Part of a small language model's weights.
Size: width 448, 7 heads of 64, MLP 1216 GeGLU, vocabulary 2824, 36.8M parameters.
Architecture: rotary positions, no biases in attention or MLP, untied embeddings, capped logits.
Each number is 500 + 50 x the weight over its row's rms, rounded and kept within 0 to 999. Layers, rows and columns count from 0. Numbers have three digits each. The size before them is the row's rms in percent of the matrix's.

# layer 7 MLP up, 1216x448, rms 0.0596, rows 0-243, columns 56-111
100:504498516525570507526523469555585466470533573510471439407491515504501572512518578554411482445496465586459440457448538515506472533448543542475538494478555556387508486468
102:542520443559427559502598413458503514513506554550487510435478512501545528510444497597448537497495506472512412553460550461538440506526581550487533470428520486541566486467
099:428441560519502382416548542477467557482484424454440504583487467453553478551471583470452503548467488532433459394575464478431453552476501561528520487534415454566514508433
104:535576548488453568482422456516445519486496434432384427595496559538558480567475469470454485561401478469488510468457540439527455467466496450507471512491499484485506522537
105:544428469480519607520481545514400489553485557591526443551517477529519451503555521390506538474537545588537498505534629476514459450555492547463441405478495479440444429416
102:431542457502560440505537585478600551406576452391499450526386545447437535532517503477535542587539507466509435530449532513456482515519618449561432522521475497522435498433
101:433511507363466540531591526483469594574465453506502407419527536482470461445552567477444500450452507456415515635537501484492476465535505469490515422550394464467590514443
098:510431535566503630625468466490420462492418519468443422485476506615497463393528441519467528578509539574551403557436434557449493367481465487478476566599615414484519467573
091:479397444546524501447509625441553561542465417564542478542493473498545511460543449540534506475490572476540482483606518464524476459499477476498507507550486482450537420422
093:640490570508500479539477644542481497466414576488483492454516492532525437442467541433501505432535492464527499450495607405500524397504456502441526504431509523542472574482
097:502531427465468467492555565510583473521474521491498498498479450423526455525593573571487536528485454517548535460449497548498505534473455632517457514555509510495473604462
099:518397516549544506586587559444464541533581437551409577416478476512513498444551465539546466637488518486479411555438495466443472521502456493533521556607478419446494532555
096:500506370427529564495491576504413440561446484491469514496509505573431441475524450521506526557469487579581446576423420555490428519463438470559503536469499469477470532494
099:567500462471578565523476496413562496430541530515519616481475492454519521542413626524452488458427442583596576498518473523400483443568569516511495552540433469550527473531
096:476551525508508520469500528568540496443441514484445414524531616495504562533483608564489518492556512495511529496549550508502544435488444476570526513571466458559438497450
096:501564507468485464360446489524465511499571484428493430487531451491488473511517501424483500525495509421515526585530479532509514485518397532399558497503495499520459566467
122:523455517641479526490433512469594528447471523627444489505469464549483541508424507592513533596513532446534480547504478556356542514494499548456484384522544514502486467511
102:412483453593630485554487568436556501565563478493520458461581576471469487466551518536436481528475430445440480491453441475562515333473490433440497532480566502561503528530
100:466436482489543629481503452417536491431509519533495425541518534474559482450607493491559570511425507364593473564517481451515407442476494403450540569478508425524534594604
104:536469438509503526530542410406534469456521600508528410429460510391501508562482413521517530407481509489549408413426433494534546480520442542497583508500504559475406538452
105:539465534584510525477472377395433557521516439555534489500519447524528462450481548457444506455473479442576603497453554432558426491489583591490544467524435540490570395522
103:468505425554521557482505495535471423495509511521518482493578559517554484521490497491503442518487537509479560394493513556552604534271466552495516475474509407430537426423
096:491492528468465479429495559532553374564459526573531434475490498537560571412593596564521530448547492447495473548445487536438492423439580559462423532494458486479530504529
099:493527550500520518369470535542481541470524504516592540547514496448473521492445498514492431529462440455499548580495605426573470520546551442421588427456547499457513507519
102:506481474441558475500531457472451540519433504540499494505546512445547471530465488489504475446539478528532560498437391511438571564558470492451545501590451546445492562528
102:561392526501539473563523562553444508529433539489537462497471479409433492538503554415473477446509460585418444425494517568449487500460525504564572544540507439485451498539
099:400442454466592536578509479459453495523476575398445479503507463537523497482469456513542641444558461429497454469398374476557484479465449512486407512548456433509504549563
101:536501440489442492504438567411573535519492577522572497506518552432474394484518558524491494502504537635433454529518469586518531412487518449504474439485522466533482592528
101:422525524455415423472471523602544485545500409559454489523505525531577425450508471432559484502536526455528444486484503516464501513459394494430514547558432558521392531475
099:540416502559545489462480439583429543468479457532532457535522418498419511530500500527497504514534547532443481447519456476463393343489441425500430550553380507550489437556
102:586554508440516511450479477501506460401502428495543526572513495509469479588532450407550464503509465568463406575569436544446459495495540482543521527463529488421427592486
102:584562455474475469574581454511517426431506482565628458463499480479543502452589484473561514561487500475492444557539423428495446502467564515523477505458425482543523537517
104:531618495463475559527529427466456536486515550473536556534534409531526607489481434585526519404425505440629486472511533438432557576449458463478440484430559509420511476446
092:528489436504452531545434473559492481557485525549505552517590480447442507459503533524472503514458434602431511553500483516470433651623579555543579517468591530539490465529
096:534424405485471536538508529547571485485494572543473443504542473471382399574457497483456486462505508516489498493441524502526569497461497502409560535458476540546596450499
105:500510489556496560558528375508543558455525523547498493499485471576494510495428588391503487541488488594582555511451514516558452548522428545543458523482491525489579513493
099:498527507485451477464488534479558522475434507520524557497554543601470460482568534447399455459483458475492551448494455473558485504482506521530563502544560487537418448485
103:450469598638484411468508475533583556422463534505528405604435482590531575464526505485498516524399437464506463565486607477465487441481478491415477550473565475536456427555
099:561551496424561469560534523466613444501474517511550468554469476560509485472484521532458536519488615505540439472450463444455476478418521546474453530517459499468447504527
097:487456442509553471571470580454562482443595544507482571519480523590437479572490504510454465504531510580465500526483542552522472557477487589440491518448513530532484521612
099:498560537525434508478520399437435488472587485384513434590432547446419473635424522564522455552520466556530518445507471537429501460413404535569469511531520476517485469477
089:483457532492545517447492556519514486530438527518543502502458472557551554393532543488425473461453441499443533547518472486596416483514516603406537453502599500480511514517
105:514488450599388530521482519526466473586546435441507622468470510549507489527511468492425484526379472419473560464532448513591509461505543475548382499473447559539541448556
097:454523489534615465509494494492443465406475541484390499426486448473442539462512502517503460462462566549540475511441557529462476536456560565499467425461501467418405447455
096:420492474500591500509491373556512417482455586490537426573587665531458589564544540523586410494520508568447550446557587515405415541457476505445406517553450494551506571471
104:527459424575531508460588544537570447472431416455463487514525512446467426577514477540575537496516548508386429451497466436463502475492443551571478511472444512489487453518
102:441514382513432475536564516513468486406459486526535565507459547492415516493455507465574415526543433508520392439517498504536447415517452456459479527506589511503488540541
103:420484572451504545543599464527525501497548477383493512358442596472573464483534554460401597494606435527457540473548575574559523497560477488543483605509517482581455536585
102:477458475513559449487526575504502531570596507463594536458533506415550521472463466470541403535527521547489440533501579464452561544513496511557532479529485536496482505504
095:581505540419465473459401596467435520455503511483465375495576454454519516441494515508453526472464557572500481441542583445567489504491520594466534500524562544568480477488
107:574564477433587591474460399464476554534597464498499432540459545493468583543523475528504418466539488526443459479495488404519516473438448526482581527490438540443486557483
103:435557488482518485542443495519496529445621529496564491501494589413422499477486531466598485480464507464542485635552412590449483441592507455566453405553498440544516438508
098:461456511465357561536474408522485571411487551492484474510394484454521445556581561494402465601544501428436536446523483474519478477503474588393512598477514382541501471557
104:457545536571542472549555509441468449560546541491578456519465563500575452509500572565495537588439423496506557470492521492475389478553514495400476523508459501520527563475
100:526538454475512513542490580469532515485484531417456495445502483474440447493482488487488525488495495515657457489550547533567519528499544485470404556463475478445442345486
099:404519588502437385460564468549460467524480469502489504525506529526464486562530506594589552541628455452558529497503603515512549511481484505526503493468523461419512496598
103:519497512427550467551496551532540476443554560512456511504556440519544517539507523474487445505568509490488559485535406476475479516551550527517519519445420509407511405509
091:525422454478515542495484400453433406433445549482352436490564582460468427487497450487532459569505567500492481434510452548383529432494477446457532456443441497418519479442
098:485500458481472520441444451534444447468449464461477508483548474520532483504411520504420657487464505502485504555496446494518508523567499401500476470534509576507529540528
103:520599452538546519471512451475396463486565417522527641530518455510596494612459535533607573499470607392624417512554464530573466424415547495383428576502521373578548522446
103:432428420439464490488434471517579470490568486506532455410534497418433522436547513595430446537385472464463548527468541476556563581483484539621458566491492526505513472513
093:553564550535397429488595525491584513594516413498545476465538578430517519591580559460493536528560603523492493470590541538470488493460505484488461439554561539486483545568
099:493548508445391491425460506418525468491458518420554463422491597573495520490490461531509538560440533538597416461524501540492449507485437537486525476481468431463519560510
092:585474522553424562535529513449541466474562394484471531500464455462432376419563559465491479491522555456541532355483565454528522479564526454472537578510437447486520473614
110:535472517520388485451512449489411531514542501537516611603451605512457450557496454601465596449497577509443444421449489480470557471527522421497473539411404437407543545489
097:536517525477416555508529514454471584545494486511460517448565558460476544517463507566566518536530412546449407503581495495536442496446477514463509459455531521417491524467
097:526414480504441540529546520480460537499483460479433491524494481518560497461451587481536470475484482556549568510524506495493512380477447500463444537529532565505539497555
103:499508417448475508416494549448587456531551501486565575434479480452417518485542461489490539476574442535572607510542525603480456493488428518508462459442482526536468420542
103:555479524515399523493497509502542462412506494519482497511554422472514500511454348559437396407414557485479528459494430495558495467486429449537567547471586587505548454516
103:546467522449396501494499454457531519437456444470546477546529501440504510472512439533540477475514467475493516556490581542481501502588528561474446474447555482521427483523
101:513416443458494537564489508454466481507558493392463532446583455488459532495501543462536499467428475492449461441498576553483562466389512583532476397478524553480553501554
099:528467522501459449514504494556457577544547504456453565487538434458506492521538501435460573483526457539591531483524548500439496505515502496541506477457493528543549418418
103:490589455464558533479459436526506449468520464541454506583492489543553464565505505553407519473530517575527547595595462573529523459441518491521521493480578454496549469566
100:484537503583418524510519519495519442477463441527517490629421434505527552463443580508554567609493506454459480515543398499548493487416529498535410496474537520478592424521
100:504451501370481467521464461465450598490520489468559566496528528503502486505535576456470406545466442539516598471584574495515538502487504527427488458490417530454447458504
099:514478538528411516440466526558485502545559553467575475441400500490567474556485551479518494422529566456480486424476434399535563511466560504520527462467398478525475481449
100:458563457509525463543504445496421472552473509598530404454532598568506564502552553544482520425497511403435499467451493512634442496513496535530558518475556562545462594500
098:425435458512470476418457574493429500447536529549479537503479543539475475520606533446435548624493527492476513514463487497534459517550499565575513552505473507575466511568
094:608483445531473500462441490393572514530492431453551477426500433459544498529438506550492385482488414553655438415514463570474488512565558473428436604483429546457439494505
104:423464625482544516484521454498467467525430509491509540423475569537418533544548495553561424491405439402523412555461558559481534497472494439422419492491486556546509559459
098:545476455493498497448496472446461574510605516438463420431507480583530499603507431545458555497495497461450471593597495502521518442577531432516543516593523480457540507421
100:502464472539483511489544547590502524488441472487526522435463629521576539449607549601482485493512488461533463420502561502591428539541515382575599549481540582544497503519
100:461503463531548571696526436528485468469647411470490551498431472468388519478495491455502557471518424570472572449533455480536585541532460579539492507536519524558514542587
099:458474493503511523531473538531595530437522563473436434517567513469484506519514419436564365437433413400494596444459548442433499510521459558445472420525526439502448503444
102:496517509508467394499583466404537528492534517495563469525465461441400502611454444579544545520495449481446529594475543556498531451513566446519521467430491495398589552496
097:489551592406465554589535514456443443450494400502543487435505496431590551589530414466517546524521544530542574531463509500543502472517524457450498574591482491529474538463
094:487386460427542569500412418589378589419604524510499451475575553421535526488516502610497470477573506491525365435474460525423473469572523499551470510494507434477447479482
103:493504467479624405537464438471483571576415520448517488502444614480540501565539593530435550413453491459394516467471505534482574505474476439565398479433525523450500558531
098:446497617502584500520565510450546527469504527425445586483582489530450439602440442549523431571508486522459538558478576421563495486517460540580555431468440370455488488582
100:448480564490487530561412513548560543514453557497540534446496505535567514510488483548450451424505558552496462462509482538406494601502471454447571488573549530535498538458
096:501498508574552469498508548537476598553448567535416555539590569497466445523526491525480462527557530462427462560485451560498582474465502496547617415471518557561490506573
101:531519411530467535463448484471507522418531466461580481511540544441471525587624478403531481629538506551463469455506539421494479429481511528506432478469499532488476496519
100:522501521476570438458576470391549564526484600560472492508484518478537533550593596460530426528506519424505544617497522493529484521450539476554443575461482618506434535565
102:561559530546465493426521480501503521402483501503515518415420516440528519480467522423484541498479462508473488505558586560598503464500543519556484490513486478513418488504
098:396492485502467454500420480499466510410643529497483526582424456449449610489450476569487484479446509498535491548476382546474438472377515488542551528488439495520542504589
101:555388525501463570472477462478486495459502528513494522507495534476595512554440527499521651499529469393514452492551452493501525436534490541507549483449536524340534448501
095:388505430474439553535499558621439486528498561460543505535482458465551492543505595468507507455605500391440523560529474518499482492437479545485463539474529585534457507554
104:579465512497427464453513471459462458554550448515498478474553504388470487419557408471516572568474448394504438604495466478486542589378458478622497448550529554507500456453
099:487495433497537543524587454629470496450358460461565555504497590518492488460469548556477503539507539402420461528500424582518422551464382444592517504470488500456481453481
099:574484531542415451476477442523512443484539518432570449618472483464501522550461518418471406501466449515479558496513451523422397457360530467503417517426409447506456524487
105:595432525443505444549547421441470518594394507553422447476591467517516465418556480461510457535532617488511491527519493500573426415450383422407494416461579533417423447511
099:441509557569449524612469464523491529443479603519373412532503523420567446448501424578509571497448593559465573533605489460562446479539435561469478486488474429392572525462
094:508504441549415450562463481480514544519512589499473495463525478514476522544528513604496533487446486445554460417416447500537488461462475552571513519574524507504513413657
096:535527517512499453517516477459501501499475477517530570451414452551518538500486452530531499420483509526493520564497482423513580499414528545460478391438461435537541461434
098:500532476591411553555582538523509517489489436464459431479538534496471427563491427453517458468530499498450522504556455469477534468584532497464474393580527520484467515524
095:487572583468421539533540607484517544442422544535408471428478459578522542500517435389528457537467493583536529427465504491566568569462493420497463528427551493428524557514
101:565380489540501508543526515550600502518513541544562454547416598550524492463443564475442466543496501615586520479475469531443503469476523457491548609541524497487524472514
102:517525484430483502490484560466450528463448496520515461539484397539593553479511483544471505542455499521492447537532505483570457426480521493557490478492572407620499564561
101:496421407528526569496546477576599415477567499499449495392515516410500385527455522532541540440476624478447577517458427520452594447525390482428491498475549535517468527505
096:579420398493499504449514503459439526511479586526562505530509408542455610531599565473490441548488428589557477474506511439520474571461433528486472464444455446465499501538
097:593428441575574563524524580597532494480525517477492536386481484560507437478561492529478501535528426485492485554457538468449579511598527507509464439495572484536421553357
100:562515451554474448500540519528520414506549500527487520557579404501498456483503542539526494593505556522573494441554530491517505520553507427479502423525479491565427552595
093:453429519451516481424546489475461513481472497455507519550490461534444490516505514452438526575581561548383415507485429587444448590536513489496467538477453557561503517487
098:478521454534549529565443566477538493503614503451411541492540460463446464509476475507514509477451471507500520607459560524547552500589489548567510498456468521502498495463
089:516550431456577584504575495506531472516538518463523469457534565469587463587500550491480471474460532507523464529556504461448444453500574531476467471514552452476412471530
103:474468482473399514474477566543545473495452536500515531489470524517515498531552440504408486541562530370521548447524478485499434435466547551522428468536616512486511402556
096:584502490635530496550620468509543506463540501566528576479481543489474472399484561481530456464490463596501456543507540468508527445456450455462544640497583465408423461455
097:595459514476533457568494507481539584503526452446580494471482376498559522515525492506466470567537463506503531469581549512582402446543400508475499500487452583490494438448
105:540463470558507533391491500472550488517452511513397443471566513560397494472486525460545535539444583548483419478484458550625526522532392488472523506436549456499546430474
095:475471495470483525511526516540425484524480418516570500483461428544480511532602529553521480565529471458615477550481509510521456464510492513503570488514421583562448491562
101:507496591484496539466484584482556546497481604555477505552539538472419564534538557568489508535518473531509446463520613501536452555543425515513505523562545507591497549530
102:502567565518474492507498461534562582506468616472489542400538491535551560463463528543406519470494526596552429379373446470516515511553459508497522533492448436461418483448
097:474500430608476436482484456568529561498502423459432495492515477502567591528457585581420498520423493499520488525493435472511591433507498465526514546502475535450444512504
102:522459442471497465528471452546516492520515474548506459516494499616477529494461519543505464533470527525503541571554498482603438499576564497480354527427515541473397467597
099:589460507535430462630395509583504521409542485504532519582495526472437611450488564541458456477489497577520433483511495457509524502541474504496459487451362521613484425542
097:472572551522399525579544392485464491416469511474564518554539441553514538486499507500490288513480499454507552506467460500557518604534507541555558474567447465416417516494
100:506498444439496531475588459502503543508497547571494459485478577499617485529590460489446529492506510477465428481477453506507468528633457602349545426506470361496510559479
102:511500535588437619514455545474526488478425402467593507478507450542502474482488452529562389465527522453554477457526525494505492544507433538503576499541565446444493558431
102:541498446590438453501542523502385548580572378496463499457435472537483476490565516415475500593484430509518590485472589471534553464509557539514504546510515502495517516504
104:376597455479533451492550522477437436527542494501424518486530513539571529575574468478477509527480455514497459468452608466524577546508503518561533458533417445537564489468
103:516499482544506498500516539587498507492530534549459584542504483539496489509394480536587498510587521535541465453504520530522535528572431505427431536479455447549459552539
098:551512462562459489568476550449432468471445486499479466552436445517580515468587422380460455528449550446505400475582570493398506522465525512501511493523562506384481397589
101:509436495524545467611504517342537392544523511426552534447550478496532649486502449483470368413457461590511605509382447483485376471570534491522461584510452520446550491544
104:465513532462527542443542545477564491554549479482452458433545544538426433530430530496526549591496507585411492473521550447486488520436445569543549537526467583568477578496
108:453471549509475536407438448492497548471495484462496555483526426573549529443498503449567445479494547443637484545518542449404558493499529463444492427530433462431591592476
106:438479515508546581509514519524520507431486469517392501487516487428515579513511535523519503506511464477554519487579513629469466519482479498528533557447492452521546478584
099:598580544390447541455526475503464529584569449371473570548466435517538564468565421532516441523519488575527488474504469474561546539539455553594482457531501548465507517516
101:533535513405488447564507481466458506483492388467561559539518585540495460534580612452479510538463541583507507557563474565485511569530511494496490487414540337475499467561
100:452505421568472533496480497531545473500536441545522493425463600411428463501476480452377439499551524480530495508486552469472592461539527529466536568537546485409612433599
108:502552445500472436483449520465595488510470489563614537432534454536559559484407468547534524476493571458555501537525445466496470467411466489493589511534557565433467448476
096:535515441465558567480540436535499570585500510507538502532460505506449503546532571513530478388397494390523494469489511581534498423555507510460566480507563493446435505454
102:564549542529491530526561470601582508577572365510476480448581493472554471446408510447536529569540507491506513516509501475539483515509515517556502539461538508530462494532
098:521536478522514470508495484473469418420466431526422510517479544539481523454427484487555489578528484663515471515484413429552453407500469446560474421514457538549418497500
101:434580513548531573515519497515558406415565500488490593544528537469498459551435528536443578462404483525466463492460508451530570447483470546496673492567454539440564453603
107:456383515595547440525466527546555583532505541487493388442541506570495534505535521542512496565492430595535565497455468469408482419481473489414510505455479467474477593568
102:435510438402508420599492532440543559473488540447371549460511428542446446450524583526511495513421608465507476559544523485576534498484436558601496545511414549521470427506
098:422491488477434521572436559488417469564555440475453503581509486487460513465560582476573460512619402619445550456481525488541439471440572463486513499525597479495521498485
102:478550505510514508474489506420509600471474559501495414491548500444481538565490442440545550574548408485536556511548539517517561523475509472502438538464522545560408524480
093:484541500494525516530506484503490553533414574409529476552392460473471544516528484509447463478504491489405440556465415475501565677478520489538450508377510548432468541479
100:482557531500480533433472473657504428506503552504551506466515508519532465410490389525397616452527500468484517491526591517608511476572563545492472450441506481419534462494
099:521446482503537534532475514548563405525504492504445480494518529507489411523541465528510498510509540521515461477487475595502421484443563476457585459493442485505490448528
103:405456604576569529546546465477398473382547478447530523592489586448451501501542400385530436521552524461529523448522603574518501499484481585394445526420522459511502486480
098:539413484554433463464591543604514498515507433550562516514480415473437582546421456461472484598475496516508410469578499526509377447563506495543505486509561527575540428518
099:440496544441496463482503449518536526512508488531585527557513574488519485476570526476524476494518452510420489537481524586491571427463462436442488501423455517496530496477
090:484579516482473529356482583524441458531427423552436463501479509467505530590446522500504444455550523537462566545449452569464506522562504500346537529538485445525473519450
089:551520541528490536442514544480534469464469510527544532480544532521445398473585640543581594598425457474433406457392551524563422458465489519491433551498563539562519457488
096:546501523502529462488524516497453496426520477485464531467552472467531517556577492552534515453429543468509508472333501529441472608445510452563556480471500460441531497612
100:504484530526546486509535541526514549520485527395495482621433553568535524503527561518414477355447568440521519511564536486500451511536548541483492477475488501492478482475
105:542543482442466590534466515502480466517468414502537578570393534551544580486503540606535517457404483494491424549523440452501531413691460434478523480604468506549502561447
100:460500454556576475473496466427550485507573489456494533466452512594504380457479522510498469414416499561489415512495466483432474439532549498576530404537432564480484530543
098:501443541506499491514491425518541527407513471517539478599525504422465458497504490549421486497508497520593539435541543525538523479435464472522488494490505568553512457515
095:562525440441527507515505488526487449504467430529476522479543470438529503485514509478480522615444524573490516566529519562487492550496505539453491426456536450491415419528
104:572501425518581469554472559507619403434518583510603505549386483501454561435534528511478538487396421498424451485502483507478504386445460448533490361502486524554552481534
105:537601510532507417520508556643438442435549478437473456510592459427425476470615510532581466517457529464471435512459546557496488503386537542513487472500375519584514566469
102:534485504512522480473415489578531457535441496547533533477515575531594543492470556585579525438574415511515458485460520439576408567455506393537561531492485567512460527537
096:615499495609582521547436444416553509510508385601489552466514524500541556467485549631540465627569547500531522467503567529464509473454549523488535541437536507501456485515
099:527516498389521444484437511530566479503430426456487450515540497507576534454532600491406470564486470582514535417557537493583508558592501456489513554534577570540449412373
099:565498526492485458511521435399522454369460499545547460531479544511493529483431478455531591422501442502512513357476449487548503513490522468532493489488518381505502451472
103:482536523491488499534510477453520435530490452534539477530485459526589483455351513463559511461417563504548579536480465584556464593517551580457467497480482523499467476508
104:495621507498546501458424498496551392521558552509556513504581425524439422520536439501444442490497554557537395472544484504554522550492577449420426590434462417495479579632
101:443508500482491630467547513566429571498495505412440457459541503479600471454543556441541478479515442527470618536514543511439576479610435422523433459461501529518582515478
099:436515632565491467578516541462444397475448518484527478590414487522578493577510464446444515441459500501493539517498529530569542503441493542454517525491533569530461496495
102:457525482439613538457461448467561508538486486418467533539457595439502581558545486475535520536453599374500467491493529427435524455429463546546492519456477405490572571522
102:494538451513507563483479501543455474413541486397384483470490480424461542585442465403446494577517485538631583515600460524526507416461490488431512468561522502516497533514
097:479408549510510528434392534520508509466496563457458494549508453520519534428508507457474543510631485635597613544453473546507501402478512441562632457470396496507538507463
092:542454502536476466585459504519513448474458504523470519614536524485484536569524522540453444487535531482483481510440562570500471536603462456495531494387526541467457584517
093:483434425447463476496511495478418503577490478528423507492462553570518507599499512458353466488496541604480506499537517435494506501550474533383501523525506506529522462498
097:523483514457555528551540506463586454441419501492530587494524561499513572525541545477538543472509488462529396351552494491493617470499461503556391478398529493345457420573
105:551506539505421542493579509493462473514517428482415485431405441526453461485479486473454380482481424483446591637559560512548555521521441451516540548525463474494498509447
109:511465471571508514451484549534466523595566583634577470502538433396529499574552464535553573536520542444535488599481554419489425472492460497489464467473510642448483487519
102:538478443535490525419494497547439473518497458490520534533567415519615520517643471548531564510526492488447522525455452522521459512508495553497382439552584432460459472476
099:542546497444464434460516462449469565467545430362554530531418432562518504531524497497546471609523478569508439562557533506467498475617585592468503551454501553466488467460
103:558522421417445523484470539501547523465533411538530476415454465569524460496494468529508480537441581456494441534519515449545477544576466507522562513491498502545468581501
101:434530442532470494445525501561519545620523589478529397447445398493491507527469532418546542503532547436429486484480493457503543487494461573580526467543579509499518484463
103:428544507475497549514555519517654492465499471531504447554461516426537514564517479514521561521497534405459440442525476595469454460423481550417579459470464466469493471530
098:441550498442486433585570341532488532495460582480543503519501436463407400531497490587482445510478475499400465539547576485463517441482434443462500459501487458546548462449
098:559459591554478495507543567502508484410509510545448438562498525502502460501422396486522416509538509450513481561468562479574511541485476531461494498471503552395400540450
102:541431530453582473419465448531551540546481534450435606595518349458424525499412467504506427449527500518501449553467461558494489503420568427478464473448457413450531515474
101:552566525528424483489576593468425584447473598573559479509479487509438451494556499507469418475526554500493406396445520556528494454481563482519555448549517510528497518508
097:388555394490481539465500544530473537560646547352460583461544607451527502512471490546466447471522532519446489521528538471530575509548495465527456544556609556476475576522
097:450510476506465452537419559553541543523457541457411509536573616405499556594488445497609454421527510546499538579459565440431553410520529456486496450546489529590480452542
104:491443482479633489536573455523471540509503511516476462582463610473576364557545491420407528542529452541502503475506414530543528457425539572439493491531479587524525488528
104:463498450385544471454549601507562430459552514516505443433484507585524425454449556430450485459450479518507490488552539512550503480533521476446419428459505498546523453585
103:622571479572429518496456479510537523449430429493569507514453517538521451512551448503494439547479511477460527532506500481518508505495455525594523454549449460510480456444
098:454454577505512547490489493476570464605515494463585489538493504402519488407487438503532592544534605503487551492523507586445412595459500480637546559471566436498454550483
102:497561471539497522554503479501521523489501505553455518480527468494484414526459509608599560420496513571429429508504498523477509503579484507509561474561526496521562563511
099:475430578503494466464505620416583492428457542496457436459548565520480541456578472415468577439570526536471478553459463558612446470457524566522479581446412542506503480533
099:459535425422551487582551524507521504507522391497465556449577513399441466486476473534446506550458487519578590496480409507444507466509476463473529558485439502552613546504
102:442528441439528415526583590469541419449545444444492426507588529557439468523474521444491507466495458543464562542562455551452523438452411492510518483453588513589502439484
098:467519431498455443558512533445477581493614448396476439427444519532504484517584554534526506515530494469546546476496512518558465539468445515531546466589524597445517501465
100:509481476410534434476524640494400637490488543507544513587484504479602450540576438500504578426454575433402480525499404445491542561382543508547594526348500550486475539628
107:412547468474574480505528493529459514453444516562509544477454531495482528495336565465573500464491505503433413469492482531532542485450403536443418388610458478539608455469
100:512538613539496485432496544555487467561535522402467589431487535517433495471527474398458552499475435545438516516546474525564512490464494478447539601444519466501564521503
097:535495569413421512493594548519425562556519578520496382535478540419427564520527474510515525563376476598385471474545417549562470505520514487445459518521484474485508524585
102:500440486496574502511510537449512480540495459428535520554500565432537481565593509472504522444572484511499485560448435541518498472585433499431394528549522401475431584434
101:535506506512490504593543557526431522488464480506515440455497483535543473481443536493486577533375486552526445480528532510511579573507513518491512556471522436578427531510
103:469445517465582466493440457551571555484485514467496486467463453486557555467485605534524573508505509574446584543520500502465400590474480545443554533472448508430570553517
099:451499524543465476511532436459467367530525456557520516539482440493442483470476440408544547495536489535546417607434500426528480473505450526452539561555542508470449599438
094:539502494425490496592555518442429507481505489548587532483501564497486597422484504495497473406505512523385556465508479513504533532569382477521440486467536488508479431505
096:526499501512562468518520567480598441538446514596523533552517596459624388530496442498516463421554514496421505486501495459494531537499462506549501549528491478494550424473
101:577513475564477509476544540461507546545542459615475492519435468533457571490467457536431540462547531467483497532523452510418546514489500509502570509480506579530488530463
101:507478599557518472439434483410410475473546398520564476419497587566489482509450550567464586610486436399459494544539490460516474410522474511496554515512400468507457402600
098:486501550570534504481444530537508519553589512437557560475501509494458548506575441489414444482555534416506489338471543432543523523518511486604497383413500499473524518529
110:531508478622483495457501543544510382480491437599528404506431492526508500575477471531534500552557458535517498598455532646493592527520460572476433446540472519573513553394
102:501450537578555510517560514534513514583516508503435534495500488505612524460491526474457444542590419513518496514459521556483546460503427500462534422564500487474590545478
095:516547449519410482518469486530659525473495528550447557476466491474513525585458467481483562423504504519489537463557585527513494512459483531535424545539498485551486534482
097:457542510524465511515454520507503553474549511481575540430569506544505521428438478487521472526429430586501503459525454447492459516487442486489491506544442438492579459482
102:357511517458485471633515516418479563553503484513465438459495530514473495514533497504491507558436576496411466454469465463558490520480460433504562561444456543513360585539
103:521507538412438511461492550452451584594530493466529513383475486453593543510449517470583584454529595486466498538526519436552470527555488580532464493524423567562480488481
101:520461497487428574470558518551467431453542447452452451554512537440602499568399476489512502541444505520499515456551442534492550496489454432476545483469576485449510623474
094:502522550447515401446428412498568492438491431518482533512469490478439499472477457481474472565552486490501501481599472585563497586450525485575520512470483373490484505457
100:541517487553517471447500546512447384540503454596496402458548560560428491531545494486462458506545460563471463433455478451504497514429503620554467453537509511500570482399
102:466631466480564512342489543450529532506485501479531493486533425440555574446543487537514490457527508474401561417496564513520561549488434473369524473522512505510618467477
099:411500518526468497455486548498524517511575459448516432478486450513563505503544529465560435467446511371481497545516564509481468463564578590471478498444572422509459506530
101:515501553437517532445471523470588567554469485562549498553503501600444519500528462510515507447491512421540498475519481525406450414476373569505409534497416511522469524446
103:513615521612435482500504512530459547518579567466461502460483450475550518532558517443511435477547483439466555530510500482524491562482508461496523457473422328479530550507
103:442436512501496487418459505489486553470493451548436634533512512547490428488490483575519468530554537504401480498611526471478529548449541460555471528412535421498535616591
100:489541526441510450596546574562483462594333559513474556430530516504409574549417568474548527438515399507553462527423502527666494487496552512516477491451516496496495447602
100:520488501468473496562468586414531535412453424452486523489477484499401457440559539459456507632501483550528431519517482423411561461451525550547490492542533511507503481417
102:519564535492476399459504543419570535538439530444383510524475603432383521510512540429474419529549523485491478559464554367420471480415458432604510503518413509472502519566
098:507507487509519532494444456535640486505540548569503569520505439504402490545394540399485574421526471516476490497492579585579584553517525460484533538511615537514489424483
100:456585541459532331538550516442484473485486530501540583540606517480534510549549456479523486456454559637469508489556442521480461515409482540472513527604550489615536506529
108:422414516567540567583530460547408604566506515463564537522640530505465512506612549522516536543481460464467505561505582492401416489496492534461458462553499457436513540455
104:471637426442561503496444575506494496532522511468462502513439402532512502501550465493463411513524545434467458467516506471556515547481524468435469475554578475542491539440
101:548545541434506509584540458545539469510420492405489516488551564516483524518550481548553460487484667494445503467571527552574535512533490492481483472523471464576556486573
100:561489597494503364463557594608566542509476561468431539440429553545362463494477471504586438470447504486539602448466498491513487608534454529416452450481513542470500510475
102:476565546501475587542438437478492573444508555421517509566413532559534490555532533462499379485484495542388595523495511476415555411498382449463546418506470513391533469497
102:428510489519491581461493483450427485477523513540590434533482441503438475480449473553518425585532542406502511491478459545479416512469548543605420413501493498476580482430
105:480498499502571562533486505456468479512521506527589512484519414432557553582464505536434508465515548493435499490516398474406582516544589451489456479409395525565514452603
101:447552551491443553561490503424448476484484536437494497454525561545515595543543525394531488591535506619540517472507459535492409441391537470557460546478544521523547510476
098:553465535529518542444529494492476447573440476561492510640421618499537514403456451554439493545468540472526499585469472556405462564473586521456510503369479453556479430493
099:499438490472463494483551548504505459393575448552522476505542477486500493414482518516519485354504515467435505577548531459510354493618552513497453435555538491490470624502
100:535416477401482454463501549430462548490510534479512500564457564458567493555565465598610570375544504498511507499469490525493486416453450463510593581489615511532539429592
097:495445588498502451533535414519482546451545468489452526550494521569506401446436534483587498500544487482523502491570450501519572524534516448552567539503534461494535475500